{"num_hidden_layers": 11, "hidden_size": 320, "num_attention_heads": 5, "num_key_value_heads": 1, "head_dim": 64, "intermediate_size": 512, "vocab_size": 32000, "hidden_act": "swiglu", "norm": "rmsnorm", "norm_place": "pre", "norm_eps": 1e-05, "positions": "rope", "rope_theta": 100000.0, "rope_fraction": 1.0, "qk_norm": true, "attn_scale": 0.125, "bias": "none", "tie_word_embeddings": false, "parallel_block": false, "init": "uniform", "init_std_qkv": 0.0269, "init_std_o": 0.00573, "init_std_up": 0.0269, "init_std_down": 0.00573, "optimizer": "muon_variant", "learning_rate": 0.0103, "lr_mult_o": 1.06, "lr_mult_up": 1.22, "lr_mult_down": 1.5, "beta1": 0.95, "lr_head": 0.0029, "warmup_steps": 0, "schedule": "wsd", "decay_fraction": 0.647, "decay_shape": "linear", "final_lr_fraction": 0.0, "batch_tokens": [16384, 32768, 65536], "max_seq_len": 256, "doc_mask": false, "train_tokens": 368900000, "max_steps": 11349, "dataset": "wikipedia_en"}
Each number is 500 + 25 x the weight over its row's rms, rounded and kept within 0 to 999. Layers, rows and columns count from 0. Numbers have three digits each. The size before them is the row's rms in percent of the matrix's.

# q: layer 3 attention query, 320x320, rms 0.254, rows 0-33,64-97,128-160,192-224,256-288, columns 64-127
# k: layer 3 attention key, 64x320, rms 0.253, rows 0-32, columns 64-127
q0 081:477504491482532497482502456506496514512546461474480486520495455497470477513478533480541519480479508502520534484533511560471521478531524513487530508484513501507517480564531478493511532467482462
q64 077:475488495503492509497485484503519483494530537469468475481531492502467452536473477509474551526474484500493498539482522549503451508481497483511514498485515504466500508509540516505522445458490483
q128 081:520485493544497506524499482503504479485514473475489520476508468535453475518479494481531554497499470495483500506533497551500460527542541508511505473500522483508507541502418480474514481510526470
q192 070:509485506564538518535482497487488523500497505512504481525527518521507512478451464508520466462512497452479480487515541511507534490487486504490480515480510520527520492477537493491514447493473487
q256 076:536476503533486507456512505449434471520553466505488523515518503499480499439482514496471536476465496495460513517497510554493485511513480500476510494503490528476528487479503481497501488496532500
k0 095:492526495459493512501496504468470533491519520492518524486520532506522537496526488519501487486496545456490512507490525505506528507503517506476480508520485502526489460473511525483512516503487511
q1 061:504525497541463474507518474462512491487486472514531532545503518475557523455506439492467482487500519522494529495501510434499492460532511500562501537491531492524476508465502524478499486532502500
q65 079:502468500504505499498538507432461515484452492513497501510423497463512510493499530464529483507508510541504469502460529481474496495464538530481481518474495505467522513481493491500504512528517559
q129 081:484476509510493505523517491528494500495505499495539510539500518503511519444523464469497470517533538475504539482482515459491475427471513519519492520510524505505518469474528469502534506504489572
q193 054:475509494502538537511467470520499490502497460465541508517459478500495485527483508523475539525531474496476464494488485509453503510519514465505502514559490499470536471509504493503533530515514485
q257 068:495520449517478513483516477507544522499456448501513502531460482481493498486504472495516534521538510498444477499526520481490467485489495534480452518524473566475510468500498446495509530475502486
k1 076:498523448487527535518485546480533490511505573514488445498512505506489513519472497500540512473511444496477522495495513517503475491495486521534503492497492466510495502551532441503518462500509479
q2 059:494503464545474509518518489506501491484490500522501491507483519468534514498520489478503490506501512550487502512473492411490507461510530499533486520512515523484467467429490517512481534472488504
q66 078:515465501499512528524518513492455532540485506541493482524479524503570514480520482512509514498509544532511529488525493483492519502526525486523439523531525497544460470552504480485492510505493518
q130 073:494471501525478518484502469501497503488503475498498474517480482478520549454540467510495502498525535501480516493508497490495506456518507540511513521490511486539465494495565479556512534471453538
q194 055:496493492476521505497463479507494529500500495485521485495464504456516481548497472494526533535489471496443498522496500488527473505511513555523504523477514516468505530489449477503512506487488513
q258 073:496502489483485463544497434521514515502464467485487437506511487474556484500531507476522478497517530501499518496493492464465465450493546497521454477509503543526444508489502495526520566453505496
k2 084:462525498496496486515521467502477499495479549514477482525498501475462528515477521491484510503526476502480473496496504515478475534562485507493534479500480457452530501551462477538492509504496458
q3 087:527490474499508517487486449507512546526513503498535537500474516450493552486493496511479518530520465525512484477491472485512489504496474448461478471491478462471522502540475514512495495485509536
q67 088:491467510450474500517488473483513522511499534489456498495500522517498518531528545509539462503490538499451486445487478504536500527532457459511512464528502509506498481481478479491473518502532502
q131 092:478492528532510487502476477489431519467538473481501440483501497499509530514501501521481507535532540505473504475550487449548505534463509479513510464553519489528546499495497507488515469447526499
q195 085:544534513549500495545497477540463500500503512483476455445531481458504514536503475555501530505477537488480501463539474511501495471490474478445511488482481498498483471442521506481501495489471511
q259 097:503484497476524587477475487523455477497485492480496523497526487534541477484494498492508523453485522494500499504454505564528489485491496477497526503498497481499536459532486517527512456486461519
k3 096:473504494502458525465537494482519529490484494494490506544480443460508487491520513437452511493484488500560483504523494490468521511485498530530490486493481506490538500474489497503472479494508451
q4 082:519503478492519467508510474534526495523486510505521510527487469484562512518471522522518511489530493520540503485519498463577526478477505473501485473497493527504495500499557473496486494498511499
q68 104:513477473495475493513496506506482495518487484511470507511462497553514485472499480487513478476466480480574475490468480478479488534529547513485516485473516506521470490509539480497456494481493494
q132 091:522462530491504484497512496542459483515461474505529510467496464527488530467521486494480461546542492519534496499493501511474465471481512519466496494479472524510513528552521442514487488491472500
q196 086:497485486515489506526530482516499454498476503492485481489467489515547514497484479497497504494491511501499487488504478460516525519497458499494447493535466538514533497496536501514484482538471525
q260 099:478476510514444526531493532497479488515477513505500520492478480505529474495496509542481499545519497540543431522494435438505496477544478539510482482482502521553520504524514465500493463496493511
k4 087:493467503537496486479460517480522458452509469497499549527499529532513522514547480483516489466486511507502494554495556490489495509514488520528519518511521491488522516497473541516522508508492518
q5 078:514495511460538511511487481492578528469478509490500511535538496469518453496488511494480498491540466525534474527504510502532504519533505503464513439548506508514547519493533492519517470471529492
q69 086:540506522488477519507465493487483500504478507496531541474547496473508456502453498485526481516511457530531513516499471476531525435551482517449472480498503503524480518491542549481507497514530515
q133 092:524485500467517452521523482474518509475476494542454509485517524491505506502510500503513512508504525526529470500514487501503509568508496518543519437525463484556510498509511490513534519491519511
q197 074:534474500532479514512461446489505471495477516519514515464538506492500495449450495529473454477475508494483476495495487456480507468464532494462513466503533535511480516516513499526498469490530495
q261 100:526505494479499471548497494467501573494488496492495515525498476483536499460523476543518496470528493547541536530528512485496517552513490530481507500559496499533480527455503532488498466501472486
k5 086:498468483506517505457509500536491516492548563463515513487487497539523484481508466467499522510497471472495524498493502541498522446483525526490494470464476542504490511475487470528481490460514508
q6 076:462500527531450491517499494511468471475474532527500500495503496459513464430459478507450475494496486473543444513496475444494499521522518495471492500508494496503469489508513461461511496489550506
q70 079:498526522495517485543471497497508517485511488490464492493505534518511524468521490499526499480480533515520495513489511460534493544490528542543516520472453500513508496543502503549478509466506464
q134 086:492477463465479496505549484489488476486508504489516518497467474504502466536443518501513455488497508492514531520528502499482479458537514503495461495553513575483515520513485537483497498505542508
q198 073:515465487493491463481525502470467500541480483507532544486495494523514480425506537476512495489534473476482525481512510461465501496468512485485518486488525510478539497512500500488487488500499515
q262 088:512477482500526447517520462465493473485472510508492480491466485469552505479466519486501516507507509467492473505528487473467506495475507484557503522506520512497512485486510509496490486516519484
k6 089:526486480520490480491521482505514525516532467534487511449491489486542492509514514496512503511495532515518474509468525505518507523498508507474518486513491513508471531495549521490576507518516489
q7 095:517496482525520531498524470474507483472496472461484498502502461503523497496512477424506507494483482456525478493503527502564507489523501471494472490547517492505489479505497530480512510528448545
q71 101:502485493524456497538498542504471472557498486522493473497482457498484511511487522483522478489470507535569486491536516489543479488519474512569487557505479472519448468453514478496499555508513486
q135 116:466496469453486476474497470512515453497516542537474531486475493500555518503508514494534480538506504486485517472467484539493502470567458502501503524492514486508543514470479514464465524529484498
q199 091:524511518497527502473477502477480531505522511486491513498477496517515530517448516490479495445513501470524533484562491483501499445517512505459500551486484503479481438545496537534487525486516498
q263 101:530480475492477523566513473495500472502505476518486477501484525504501499540471505527457531513535532463533531481492533491541524519516516489482517522518499530467481492480464498542465516488465505
k7 101:515503519484526465500464476456530477543493511507549495475483468491481497478496497545505497524506532508448514490481479509483464535506484485519519497458480523483506546503478469521516487482515435
q8 082:467509490530468494511464499491545501491520495488525455517505530501498505442515515497539501508535539544499516506501516524472461481516488513512477534495518473506480462542500479474520508541529508
q72 075:472501497483491501500486504484515454497472484511490479501501524475488487491474501524476509474468517477544495520484535542467474487507497502516483481480531469458514450570487525516489532513532505
q136 080:485528444472471529524510475484531484515529486480493496510515523467501563491559526504532503492523483510475532483534526565492502448479503464523462515469536523472471521534528478555531501514538499
q200 072:478532480489497492490491457508494541524495464488483521506519462563490497487518515458544520496516506536465520499499542538500458523480489514503455529512482505454477486535520523539508527520470520
q264 090:469507456476515514499501477488521472497528492469474503484489515507498477492490502498510481479524489486444492464505525503453483470485475524507476430503527441505473511506541499460487484532498527
k8 093:487527517459510468550505514505469506500475462493456512475497474483553504467491477532476495494535521513523504468507502497492523499514513474499509537517524519496497491495500489504484480484442471
q9 081:525438476540492521483515484517501512505463500536522509477513551482472484486501478502519481507526502504522509552475508519484506488490479518511467504481494495514471442552490491492492501441479473
q73 090:490497471500502399498487477481496496453454490470515512475489438469492506499512527475448472497485512458507486506511530496492495504565474521541514492521539527519472450508524523498534519484513494
q137 099:491508468520513487489507538532493501476481536513477477482530502475486438474491509507478504499492485490532525510489521488557484533487499509505510542442472562500498522561524495513497522510504488
q201 075:500517508516490515469504520500504514523515518519503518514490507458506482498505492498546502567509509473485452515492495545505493495524500528509498454498490543490515524505524499472515508509465507
q265 091:540489513472490471492468490515534551539489487505504483481497488485521530500550515546539508497451510504484462493513488494502455507520494487479523496437489538503469474539477535523521540519465491
k9 095:508493487495517525517513521488455504469556453502552488465515518534505485524534467551500576524502537505468509501489476493496519509517544508494507485485481509521487500467496531530483496485488545
q10 105:490486503515524510519482490496439469479449505491470498496478522523483508494499480461537475493455499507482511533538502472506503472493462448486543490503539509480473485529491498464509506468467451
q74 098:497537486482505548538535484503470513499486500497466534517496492510502457532518483504520492558476466465478459505497535518542463481480478540478484481465492507485482480483493538479480495474499472
q138 102:474516458501520468521542553500447473492457501533523525536505437533507502484508489495514531516475518507458488524464471501508513530489514504553504463486481482498498502515510490487504519484473465
q202 098:463487475480504463519506472532458514519489502527485538505507509524490485513474530520492485473486492495520477525532484493457479529509501455537522486502473505551499504511466540464471496481518464
q266 102:572497506504488468495565524517531502471478513507487570501499505497459503482481513512501504496525491526487505506473523510473514535521534518546475539513481491512501509516507510484485480511459485
k10 110:500544496473487440474480507494558507515499516561553497478517508480532485507484505470502516480493514481521500502503498583492499548509475521434472507504444502496553486488457510519507522507524507
q11 090:460486529497497488487498511505509505507489476513509494517538502476439550489491463477485458522523495538505464554496486487516494519448450524512503495488466509509481470490509501496510523505502493
q75 089:529497518541455476505490478490490500461495459546513498516507510498502481528506509479478477497557532525496498482504503498551474498486495506514503510538462489515502498497527521539526514551466518
q139 107:479510490523519464506496534533514550548477504461445512466521495513499491475543482462525474482525510520487495480508509504490512464479471517516531511524481436547531491491498484509485503540543520
q203 085:492507479511460498480474508493516521538474505502492498541495501500549466511501488494513498511480513510517477542477520514498443465498439491541486523507490490513518495525500533467465510543516505
q267 107:535527501480500528500523465485503548496533497432494415509494503512503489487540480505528508509500508498459518487502549510457538484513525506527472509495487464512491538489513455526444518503489496
k11 103:500475498502465541473549499524487539534489474503497509482500484499505494481513558508520549538497444532471502455518477491564479501487493492472480492498515542465539515531482517517523488513470496
q12 081:501526483506495491490479508455571547511499500503469498502461549499518481506534477502536534448479471510504511514500499544510474482482482512470439483523545446509461520514499477520515503497542529
q76 075:510533483503531490494479505494510507528504511509493528518496504525484491492546457499517510510513469461488451527529564527517495471486462481472446470471554495462512469493525532530490489486535496
q140 074:487523458502481489477507549520524466495469501524508490537492491534506498488552498501476485480474487463504530501491504537521506502469534538488449447493492481491489521496493505493493544526504524
q204 076:524557471527499494482498511469529515526496468493501503472482513498502524508521480491548490474518491536508504465506549537497444502539464507497439497502517505550542500541512488550542555518540531
q268 084:512496514536521508473507483475519497540488492505503498499487522510512487478532509530517500494457480480472513506487514485457512489535494508449478525514489481519480527501512512511522490548524524
k12 102:543472504526455494520502499533543463491522498452512496522499516474515472508509453483565491477490525561440483520474508482526501499498489509522489482473467536512515520483526517528470508508535512
q13 104:558494493501505526563456503515519501511480482530489489496504492480559509504486561512536463489500481527495514461469492508495503461518447499516492546488499501514520537486525488513495547525476520
q77 107:521471474472510461513543493520513478484531499472513493490499497500497517483490494471493493541511472517460531486506474489519486555519461520501481551482540485463509491501510487529524503488471496
q141 108:500510503507515508534493518457498477505518570540513536466510517532555533528528515483535532505513518501506515497481489524486490479511551482503513530477520494515491493510490501509486512508484499
q205 109:498515522474503522506476553508504488492478495522456521495516522443502479545542486484518504508536492466493515478540476548497531450530497517488519508501546514480487576514493511486481490512520518
q269 109:518523467497462479490506548518537515470473514496489534497504493499478530464506491508514480530495496492492521513522493549484498463519483486474496518484543514491513451546510495526460498476488497
k13 114:492477509535505497469488471488483482497485458498491465523499478521443495509537487474479536556501511478497500510470517480471495495520504447461429458487535499528521511520505489503497461482463515
q14 102:469495526509496459522495531487506501496503491493455495466443536499476485467485527522506516478485466524494490504489494500551519516438484451472544484503482447483515531520470502465525533520506483
q78 098:510494514469490494513485520493508476516474538507506512530464556487513468520468521471481556501475431467506500499516470472500485505490517463506521517504482558523490497508530512497489497539489504
q142 110:526504534520527486484478463464553472564478567495467500493547489493521482491454477506463509494435467497501516513541464495515500542516469544501501454521499474520467489499526526456501492533452498
q206 093:504495474491474497514510531548488424476468467501517501501482499484500493512488494479498594473525487484534499508468522563543510529535507501485507518442548440510474504515524509518437520539464486
q270 104:488506508534478530531501474472498523484496465509545479507472528476508518504489558529464464544493478472564488506528479506510534510496505510547509482501477458534524501476506499526483498444470504
k14 108:489549483470478483482470518541481538495511518507532523484501491529524520528499492538532519559528481504542506509525490513502490519507540506483530493511495500524502515493516482512452501496491526
q15 094:450496513533497474486486528525503497458499478491499440506526521506478468464489562480557493477489528503527498467476487500510454479534481468536503522487497517496533478485557520432496519507546489
q79 102:478495509481536508493501440492466492546512494473524532527501514494497461522510477543512531469448539511498516456536476501524462465497442513515520454475502524525497506471528545512529501490535532
q143 097:528462485503525501493483490491521528537490478489482458518514481446457501479505523525547454490462553505511516488513504542521462497472513489526487524510486500506485511458532516469539552505470509
q207 079:535498490512503466477517527504510520467447475518505466498494492459525503493487519486503478499488477501545502502478497494479446489474493541485524521500487567486511503510525492426471531476499501
q271 102:502480555545499522501529538494516491499486522514512492493489506492490507513527512488501431479489483486446522491487522500461486550537494515472451482514481519515512497511527504436478462501485488
k15 096:490479487538482511503502503478475519486502511510488517525497469527521534478493472513462521530544460520449549513482435500483483493499516519494513552499535466475519490539460529517476477490509490
q16 190:485470537479464510508516499505522501485518490515481510466532524492536517472516465522471531469438464517488444514484463512490523503486497520475505478477498510499461471486506495492500531494503472
q80 192:485465536504498537500483520499491487554532495510471499464528488524492494474484487494465473486524476509489494482460461522511549478442495531424512471487521498514523484493552533477484471511471498
q144 200:540538524492533480495544499474551497492469511483550487517552466492444513536469533474549498501477460511508528504526510509464494504534531479505480510514517501504499553550527515522468457502509511
q208 163:528489471493493451521505529524463515479470472526522506525480483460502504495536492481544467470508486520491516455503524427513457478477488491524476514483491514504519528501490492492543492494484535
q272 211:541540483440525489480517448493491484540466513533549555523491514507500520525488524498489513474472495512507541495502555492498502515503526500537482565478475489496512510483467492493482472487512533
k16 120:512452481537508489520492503496518495502577524471515496592480497481494457503510501492461492455503498522433499523487511439491494505494515502519497503510513499485499479512505502523478481469473465
q17 118:471468494491477484496482487489506462481472509491525478464486450507520528441537437487491480465486492479551459529483496478516507488532526480523492528480517443477489519505483524483487499495498500
q81 106:534526497504453464514483507543525540507477523480511494490470472489506478514519522546502578493512538463490547466495516524506503491565517511507525503460514490525478539491477485506539476503550481
q145 107:514503483502491516511502467485495533495488514500514498494472483514535528532542529496459496513504487519532470471551540468516509524513475502542505521472521531522487542477509502507499507542475455
q209 124:494475483498510392492510522493482495514502502485486477515485483453506511512499455529501490452472468487497494505527506480500490496536458505554488508520494499562516502518513472530508482490497479
q273 122:511523481500477465498536438524485508523463487510495466498503493509475511467477512457506447524474472531513509476542515503514499533478515550510513522462507485543510478515522484489480497470503516
k17 092:530450471471531508493517499466525472488489488489463503507492507477539499525469522549510504510503504539496503504492502515514499507477533523486503543475497568522511473498508494518508504513465542
q18 120:505450462481473473485511557464531502482517536493552535506500505472504506469493499533482481506497525525532447510499471509519485500506492497479515469502481531526503500523508489471508458501542528
q82 117:526479493459517479459559505521481534558519528510500512527517445507501474512502467478504489543464490506482475523486498495458509460504532408488489473475508495529493527470534496487500441460506500
q146 124:519494508438471509448490527494511530508473494474538516483497487484518513516483455471484471529510457456500516514495475480490524554488525507465496471536488524496469473503476507510478472517531472
q210 119:484496490551478492446482487517520444521551516459505481486518540516546493479493451488421496503480494477489463509504494524511508491518536512495513490530528497473500502485493496476508494498556476
q274 114:504525477532500532484461514489457458466486535538512510512493500532491520532547462516501488524518446539511456497477477529530506516518481497501484479522476464489510495463482464536514486461521480
k18 110:457540493542480525456511470486483476517463526529493485449494530460522528467482498485496518513506513486481503508503537535492546548500483515502533514536497499519512490506497487477471504470508539
q19 103:482508502498485500480531532497536508510491536489492487482540533506539473530506564496497487458534512510503483536491542518471540524496506538478530546499516432494505493490499468500538511455461480
q83 098:466534519498507567511519558500482502574523497505481479516482505489522492488516472499510522477490473459490473519516522517459504498498518488504478448543480445454479521509441503524497473506499525
q147 103:541480535496499441527483530501497492483531465496485502479540490502491470524478525519529569477533491490507485464488532507487525532465488457473500500529478491543514518512532495541492536496489523
q211 107:484510457495492464488513525521472491524506497483489482487529475503560511558512515530527535491475450497507517525466498580533502491564481494509505511478500500492475477440475522476525491491538506
q275 103:505548499510557510543490514499494519474511550539496482492474489477524485495481479523452445542503504499468481493526537468469503520506493519511500498497491531511508493482504486468519480468458526
k19 099:528500525550494468464511444457522511529485477492512509569499520548463508508513462536475526487524441513467489500459498489519502462510461517467506510473444524489506500500465519508512501478507492
q20 099:523475480526510480492511511493546516494500557540501501523495501502494497477463499506521500484547520509506551490526523514484492500485482471499473466523461501505494472480537490527472497510534507
q84 090:490499474479505527522504497531486503490540491504519483483503540475509491491425480522522503489516516466478497503540493508462477511502501533522518509511469442478509502485529500471470499444425472
q148 094:493490480534500475522502493519483501504495526541528519521525500502496517479494491487496466484506501490498515545539522514512492494504498497512514505501445495474525474494548504541454522485536527
q212 088:486509483474440495493460529504505474498452465493474458542516542529476534544501483489494505502538483516496506462496477482487480549514471475507505482516497462517491503485531498520461538462489499
q276 087:524470461480489488516483517508484510522473515495495518497506546547521537425479496454520490470489545544491470481551494464551503519532504491499502525513492498508460473529465449512492527495520502
k20 096:544474539537521506522468519497498511489486518508475495492531478503524512505505519490512471442477489501483506488501494504497488534530544490509437518489472529473514491525462497514525490521496481
q21 113:537505501501503462522493501526484499501527492489527515504519505568504490481477522500473458498454507451467534493504491465477492486516527480504492493517475508514538475470518515530457509484423467
q85 087:511515471479508469522524455516463460469524473508471530537566500510490465509531484514473483516467485539468501487513506466504473480476527510496504529545530500501550485509509554470467494475507500
q149 093:469453513469487505506499512503508526445530527482511491516482529540496525537492501516520500472506494483524496503487467533475474546508514505489498519511517532571527556461509520483483478524506473
q213 103:512476511512518513499532466532508467499524453519463536505538477502485520493495499486505475518493498520476513518516551472496492508540464511545511501530485555485485525454497497496510461496490476
q277 095:533509495453486490458521516471515447462490510506491517471502509509531494511521515482515492493467522482488486552468488520482519487503531528507467499504528541527538464443488527518484473512499459
k21 097:481507525542508496496486461459497512545497494475477476490465487525490517460482498471484493470464469503561449543501511506492514452535488500480540494467453491505523486538479518527543486472527494
q22 104:499458480491518490472510520475489475523504498501497486508490527513534502482484491514532456472503498509514466479528505496474474533522485483550497461531510478489546452515478468523503483471495452
q86 107:519517499486514509456480435465493485509484533471527504490483479502476497541486490488495498471472511527540475503526489507492518486487496500543504456513488479512517496496482516471520478502507491
q150 113:516528499491535504489485484506474494483482547494509474483492504520533503460495539495466505530493465540491475507548513478482507457537513505510493551502519455516479503514490522458520453470488444
q214 100:565528485464477492485484492497511559505441552517454479480499496471474526472484497493546442470499462481513473502489504442505478534469488494510504475475533517526502495527474478514522501463506520
q278 105:458478508468515478537488573514464462494508478499515478509507505460477492487484511474565532474525520481470512507510485510521491455526478459533485448478488523536510516527535499430503508489503522
k22 107:499490534481484505519504507523491489486526506460501499538442501506516507486493499507496532437519505512487522504468506498501492460533520508435508511500531542523508508533495494529460514463511473
q23 118:543526521491501491513501533466498523460469505513525496506501501520507502497501526481561488501495531505528514481511506491465507482520524480512520493515493507465479490550481494544505507482454487
q87 114:525509519465522484535487456505502509512536505514470467488468513489514444448558471467473487509497530519520503489490480499483475521541508488495494535444550527468508517514489514484467517511460508
q151 120:497526487496492478464520502421493491481497522483524493518501471500524540466500489461508525477505483476503478513540517480506475514500517518523479490486481489489492530535509473491503493526488461
q215 117:495536487485466514469529527482515535497440516500501509507499497475510499564524559452540485464556507482494491481531499487516517511463529473497510471529483529537500492475507505511539482452459470
q279 118:523500506522517517487486524497505525452469522520504528506549486497466478490508462514441497503494515489506556478478481491488496514470494497507516469528500530479474524488485493515497498500497519
k23 093:503501504536494493500521498514485508455518514525510501549525454514501472522465499488505545527524518490493503562475486554515500487520503522514543498502487530524502509514543547507535477485480511
q24 109:552491535493494511506473502498493511481521484470493483525436468529527464476521551438519464564521523497505493456489532492446485485512457521529473495502493531508511488495504476527521520489492448
q88 108:479514509503486470513452475504485532518521458513489523515484480495514536499536529544517515523496510509501491531461492536504477482511526475484489498474484468424513530495484495491504491506473497
q152 108:483530496520489523520472479443466504563468556466477502481473427505541527430507510511481487511458502513527518509492512495481501566526492494514521573450514501542524445492480482492507479525496475
q216 110:443468516513479508508502515507507501453548456537503534520490535519494505525508520558504467506455531531529491530516495518538461533498485473523528492492527470534531471480497470476469523505501529
q280 096:496517504478562491485525472471494477500500529530519543499500441463480541497531465472510506508486524497496482482500531500494449502469470464486513530490487552485514495513467554491510512522520524
k24 106:500434483503489497495495484509510492454478483525508465494434517535544506510532541519482484454535480452536504499518530519528535506513505533504525493484519506486500455492485510505506496521513516
q25 104:548486441538533556507479488440498554462492488506507521533491502479512486549514474457545502467497471496494509506503485522433538479509489458546479514524472492491526526458502521539503526439480506
q89 098:483517434514439485523485508506514453473515472499476515518435522492514507480501504466560496516535504492493488480483515534493565521489511475483497443515503493516480531518496504463534483533495530
q153 111:490500488487524510540477521542477521487502489535502513488533519457503515484510476516491512503502484513467522489545484530501528466481544488501469466481477521506518535526540501486528526485505525
q217 106:556492512528533500519521494475475446505495489505524515516550520531531556531472541532504526459536492514482508478502474500481498475491496523538492487523489528507507537502549497538523496524540477
q281 096:513525502478505488550483528489523506509545513468505479502506484523488489473533510490494518487518460476478519488474505479503518504534477545511491499517457529514517499514546562531497515455517460
k25 104:506481537496538509486510529505489500497485499512529451495479496567499475499502450475458473518507521504491502503514475512539478484487530518453544507523502524475500481505514524501498501546513474
q26 111:519536469554453512448515518515506533531475461496484548494524477512460473503533500504476529508467488499500498496465507526517517456507522477542493548431513554519482529460503497472507494520514525
q90 111:554529544488489486498480496515512495467494473458466506495479499506477539503515505535499489480497481513484515484452536482501477517494498476501515481499487510480475476536491493492528478483475493
q154 112:479525462531454534504497485462464496478482465504483478497491509519515483528506526501476483493487472549498510455496477486485491490502522474509510516494493530513518520455500475436532495478493520
q218 124:475433527512500498489489504518505496496449490492501528552547525490530493499528540500465479485507484520488505548516530507514479460496485469505504485488480489507500480497507529470486522505508491
q282 110:496482459519485480512509513460490497500510493488510489477559517441499499477466540486485527475521475511506480496503515469450494515481512474465487458511527471524472495510535527464507522507481509
k26 097:447499564504514498515502460489513535505533478536495463487509476531469501487495499473508466469488491501529451482531497525459491486489461495501511524520542434503532498506486469498481516534535509
q27 105:513489490510484429519496501508499477484489539480491472484498511487494509552505519487518486483515474533470521476478499479502492502505501475517488487550565500512504472543484523448485524487517496
q91 100:513437507506531498504519500499491480480458499501522508455505552454486510504514498505491514524453530486523466496490516487522501522485473513486497452450513492486564516507541486541525555511526493
q155 100:494442490537528515490515552495493476476473493500456525495472498552526467507504477501473520502527566444512509494499516477481499508478489520487458508496481514498527480484508480493513529561481463
q219 107:541472517535497458503487475512525510527474517475478459475470488456548515537491523448485512454514494512484509508532505513468523492567504493513495554506503519501521528524521472522526494514492483
q283 105:556506529519491471465509493496528542455473486504509557494502470500503490480509482514468455470501475527492515501503491441523481516510530509473515508469501494470498522508517556487517499499476559
k27 105:526537468471487538509492500483526504471499439510512495425500547477480471509469517467492504552521516494470456501486502529515523505508519491507520476473520480528526487483494540473480496470514481
q28 103:502504488540556582492475468536476511449498540482512458502503510533473499560531495516493487516507519532481470499513521529515480490482495495481503503492483494544480487436542519506489524436517526
q92 105:475454544474526529551503469533453533516526502485519475502463433511519456493515497468509529488490493488470496503511522507517507452496539517458503518487471543470482470510484506468474504527506522
q156 107:481435486476509473547456498483532463512487513498531490504461488457457508494502480528493554499490486531521501473500517516484496520538459459485487518502482524486536531525493516503483530505513524
q220 107:529492485480478457478483490489517508499452513453507461495514502505462476541472493471556498478512448512518503453496484493486496542509483483584484507491496532482495542503478507483499520450484509
q284 098:489494508511531503453436487503496494495483504509529485500505443478465518501506533513480485557521533501506527470524509531524515490543478496482464516507481489490504510504478486489491467509472529
k28 113:503506496497519480481496538499511474474522486491514506563534462556496514523542482463485509501479483519548504545452486454464494501494487527508493501493510507505532497541469523505475520535510430
q29 107:529444488495514548492466520495489474505472468515480494530522489545538484476538542498495505550505496501501477477522524455497495514533491510469510435484503478474496497480492517534491490560482523
q93 098:524512485544463487548506451511549471500513520534483512469520491473501545473518525499456492489502508461487462428468493463537505483437488503488490446515453489495490513488536524510458468514460471
q157 111:489505507508463533495484508513498505565521504559509478498486499490519506469512520472462547456530490456457501484492486457491463464521491539520519474487488540483508513469501491505504478519483459
q221 104:530510487547489531458502519500495445494481494539469496509555507540520511491506481476518525511528517502533448510485491490503489507490490435474500490507517525480495513495491501518498495474508513
q285 110:491514521502531551505464526498451490507504507505459486514548458526515466502499530479528483469502511490457499446449538514482497486502497510414494490482486497512527541573505517511510522496480496
k29 099:503479494484510473519510510503525495472463488466540502536498525483548485518497451497539511514480534526511467533505505563479486477518523502472517516519466461509500516518532491491507499521482499
q30 107:510506530478507513531526468447531498526475477513503521504483497511566504489467533493544508486477505509455501485489528493503479429502450522493477481486497560544533552503488514542494495484479534
q94 101:466531524490508526529490470500500480545499549514522505506502499510531514531499473492509489511497510511484504500499508490479503519521511513427502517510485472547543501551503526536501504524526539
q158 105:529529566485524470510524470521484478505508495457495487504497479476531491476482514516485516487477535512506530491474530510559513532520526568463492469529528491551501522534488526515475516478507489
q222 105:518489518542488528503494511500509555513550531471564530496494495508467524506440525505501522496484534485535499470527516507524511424542508508503493517501510530476469505501482497519494481502508530
q286 118:509461505480461493519469548526516489474508494508504478513494495482474466478510461465477521514513521500487474546532535558490508444486488506491491478492484522508491495535493508534500484481540478
k30 103:502549528504534504483507489494545534509538515521475527495478531516536545523541500515515530474505507471528514540450476466505526472510509459479508488492541514491482521478452513511498547509507487
q31 110:451515477467507490521518509504512546532530499450497506474484505459495514517495500516486485477469529508489484500480467503509498446494524547520518505449478496529485485531448463457496487509529495
q95 096:522528486518468516454509478466532464527511548511503457517507487527466488505497504476483482489494518509497500503533472510501550516483508526422517507537496503507514525507503510477463475506504487
q159 108:500513513495535529528501454481472504468511494542497481480490505515490484486519477539458493530471502474485482473456491500482500515492536505474512480477523483489481487487476510520493529486504499
q223 107:497531506496503461483524500491440515510504492485493507493496532499526497503469506493478497513458524491498523489493469491482456452540474553498508528467495484552513491533490477447496474558521500
q287 101:495491501507486549531539509505486510477516492538493514504463501483461519483438469499470479521514502458546505509482442529496505495480518514485489477467520473522479505488555534457484510504491518
k31 118:462443507520498495443493534473464495498483514506486519463553483497512506529476502524488495505524497499513547472482551511493487471481493488493505481482509456469541481471497486537542492524486532
q32 075:496480465489538497508490516564520519512510495514462484487535477511461470502484539489523490545507451545504515511502461523506477483485479439403519445527485487490517526468527496545482517466465510
q96 083:494495482467475497508452488555482490507538499469531468489488523505525479513493466530504535509446497528511451509482471477499509476530480528444506478481514496506525518501503478511524536491509502
q160 086:523513526473525478545481529484505512506538481461459496485525480514425469513492522485528544531458458509484494494506457507500476546521526530472518468531484497479555540503487466516490493492520495
q224 058:456509518515517502464513505484530523453519489481463488500572508541456512494478469501520499516523524493531528482537496522508504526505475488521491487467504508543526499496508475534481493534538501
q288 083:478521477495515481463480492483494507526554501481496541531496487491520490500508564508463509473496496540497543522485514483535529531503513493474534497531470537488528510505504523485458467500453500
k32 078:505504489541512500500469536523496492510464447516458520503510432525504487494491536469454476500462533490525497481498501561486477518485531511513494470509480500470497514473454521473470468455502495
q33 062:495487490526541451518499472520485467518547484489484486456454495461531498513508530500477519503474473494516539453526500495527513457498532451540544518477525529530534522513534473515448541494464491
q97 088:522493497519486524497492536503414529480548526488507558501484485511480505488475452520486553488490484478549542507461515538491501505529487506498492499441510504525468483517528494455494489516513535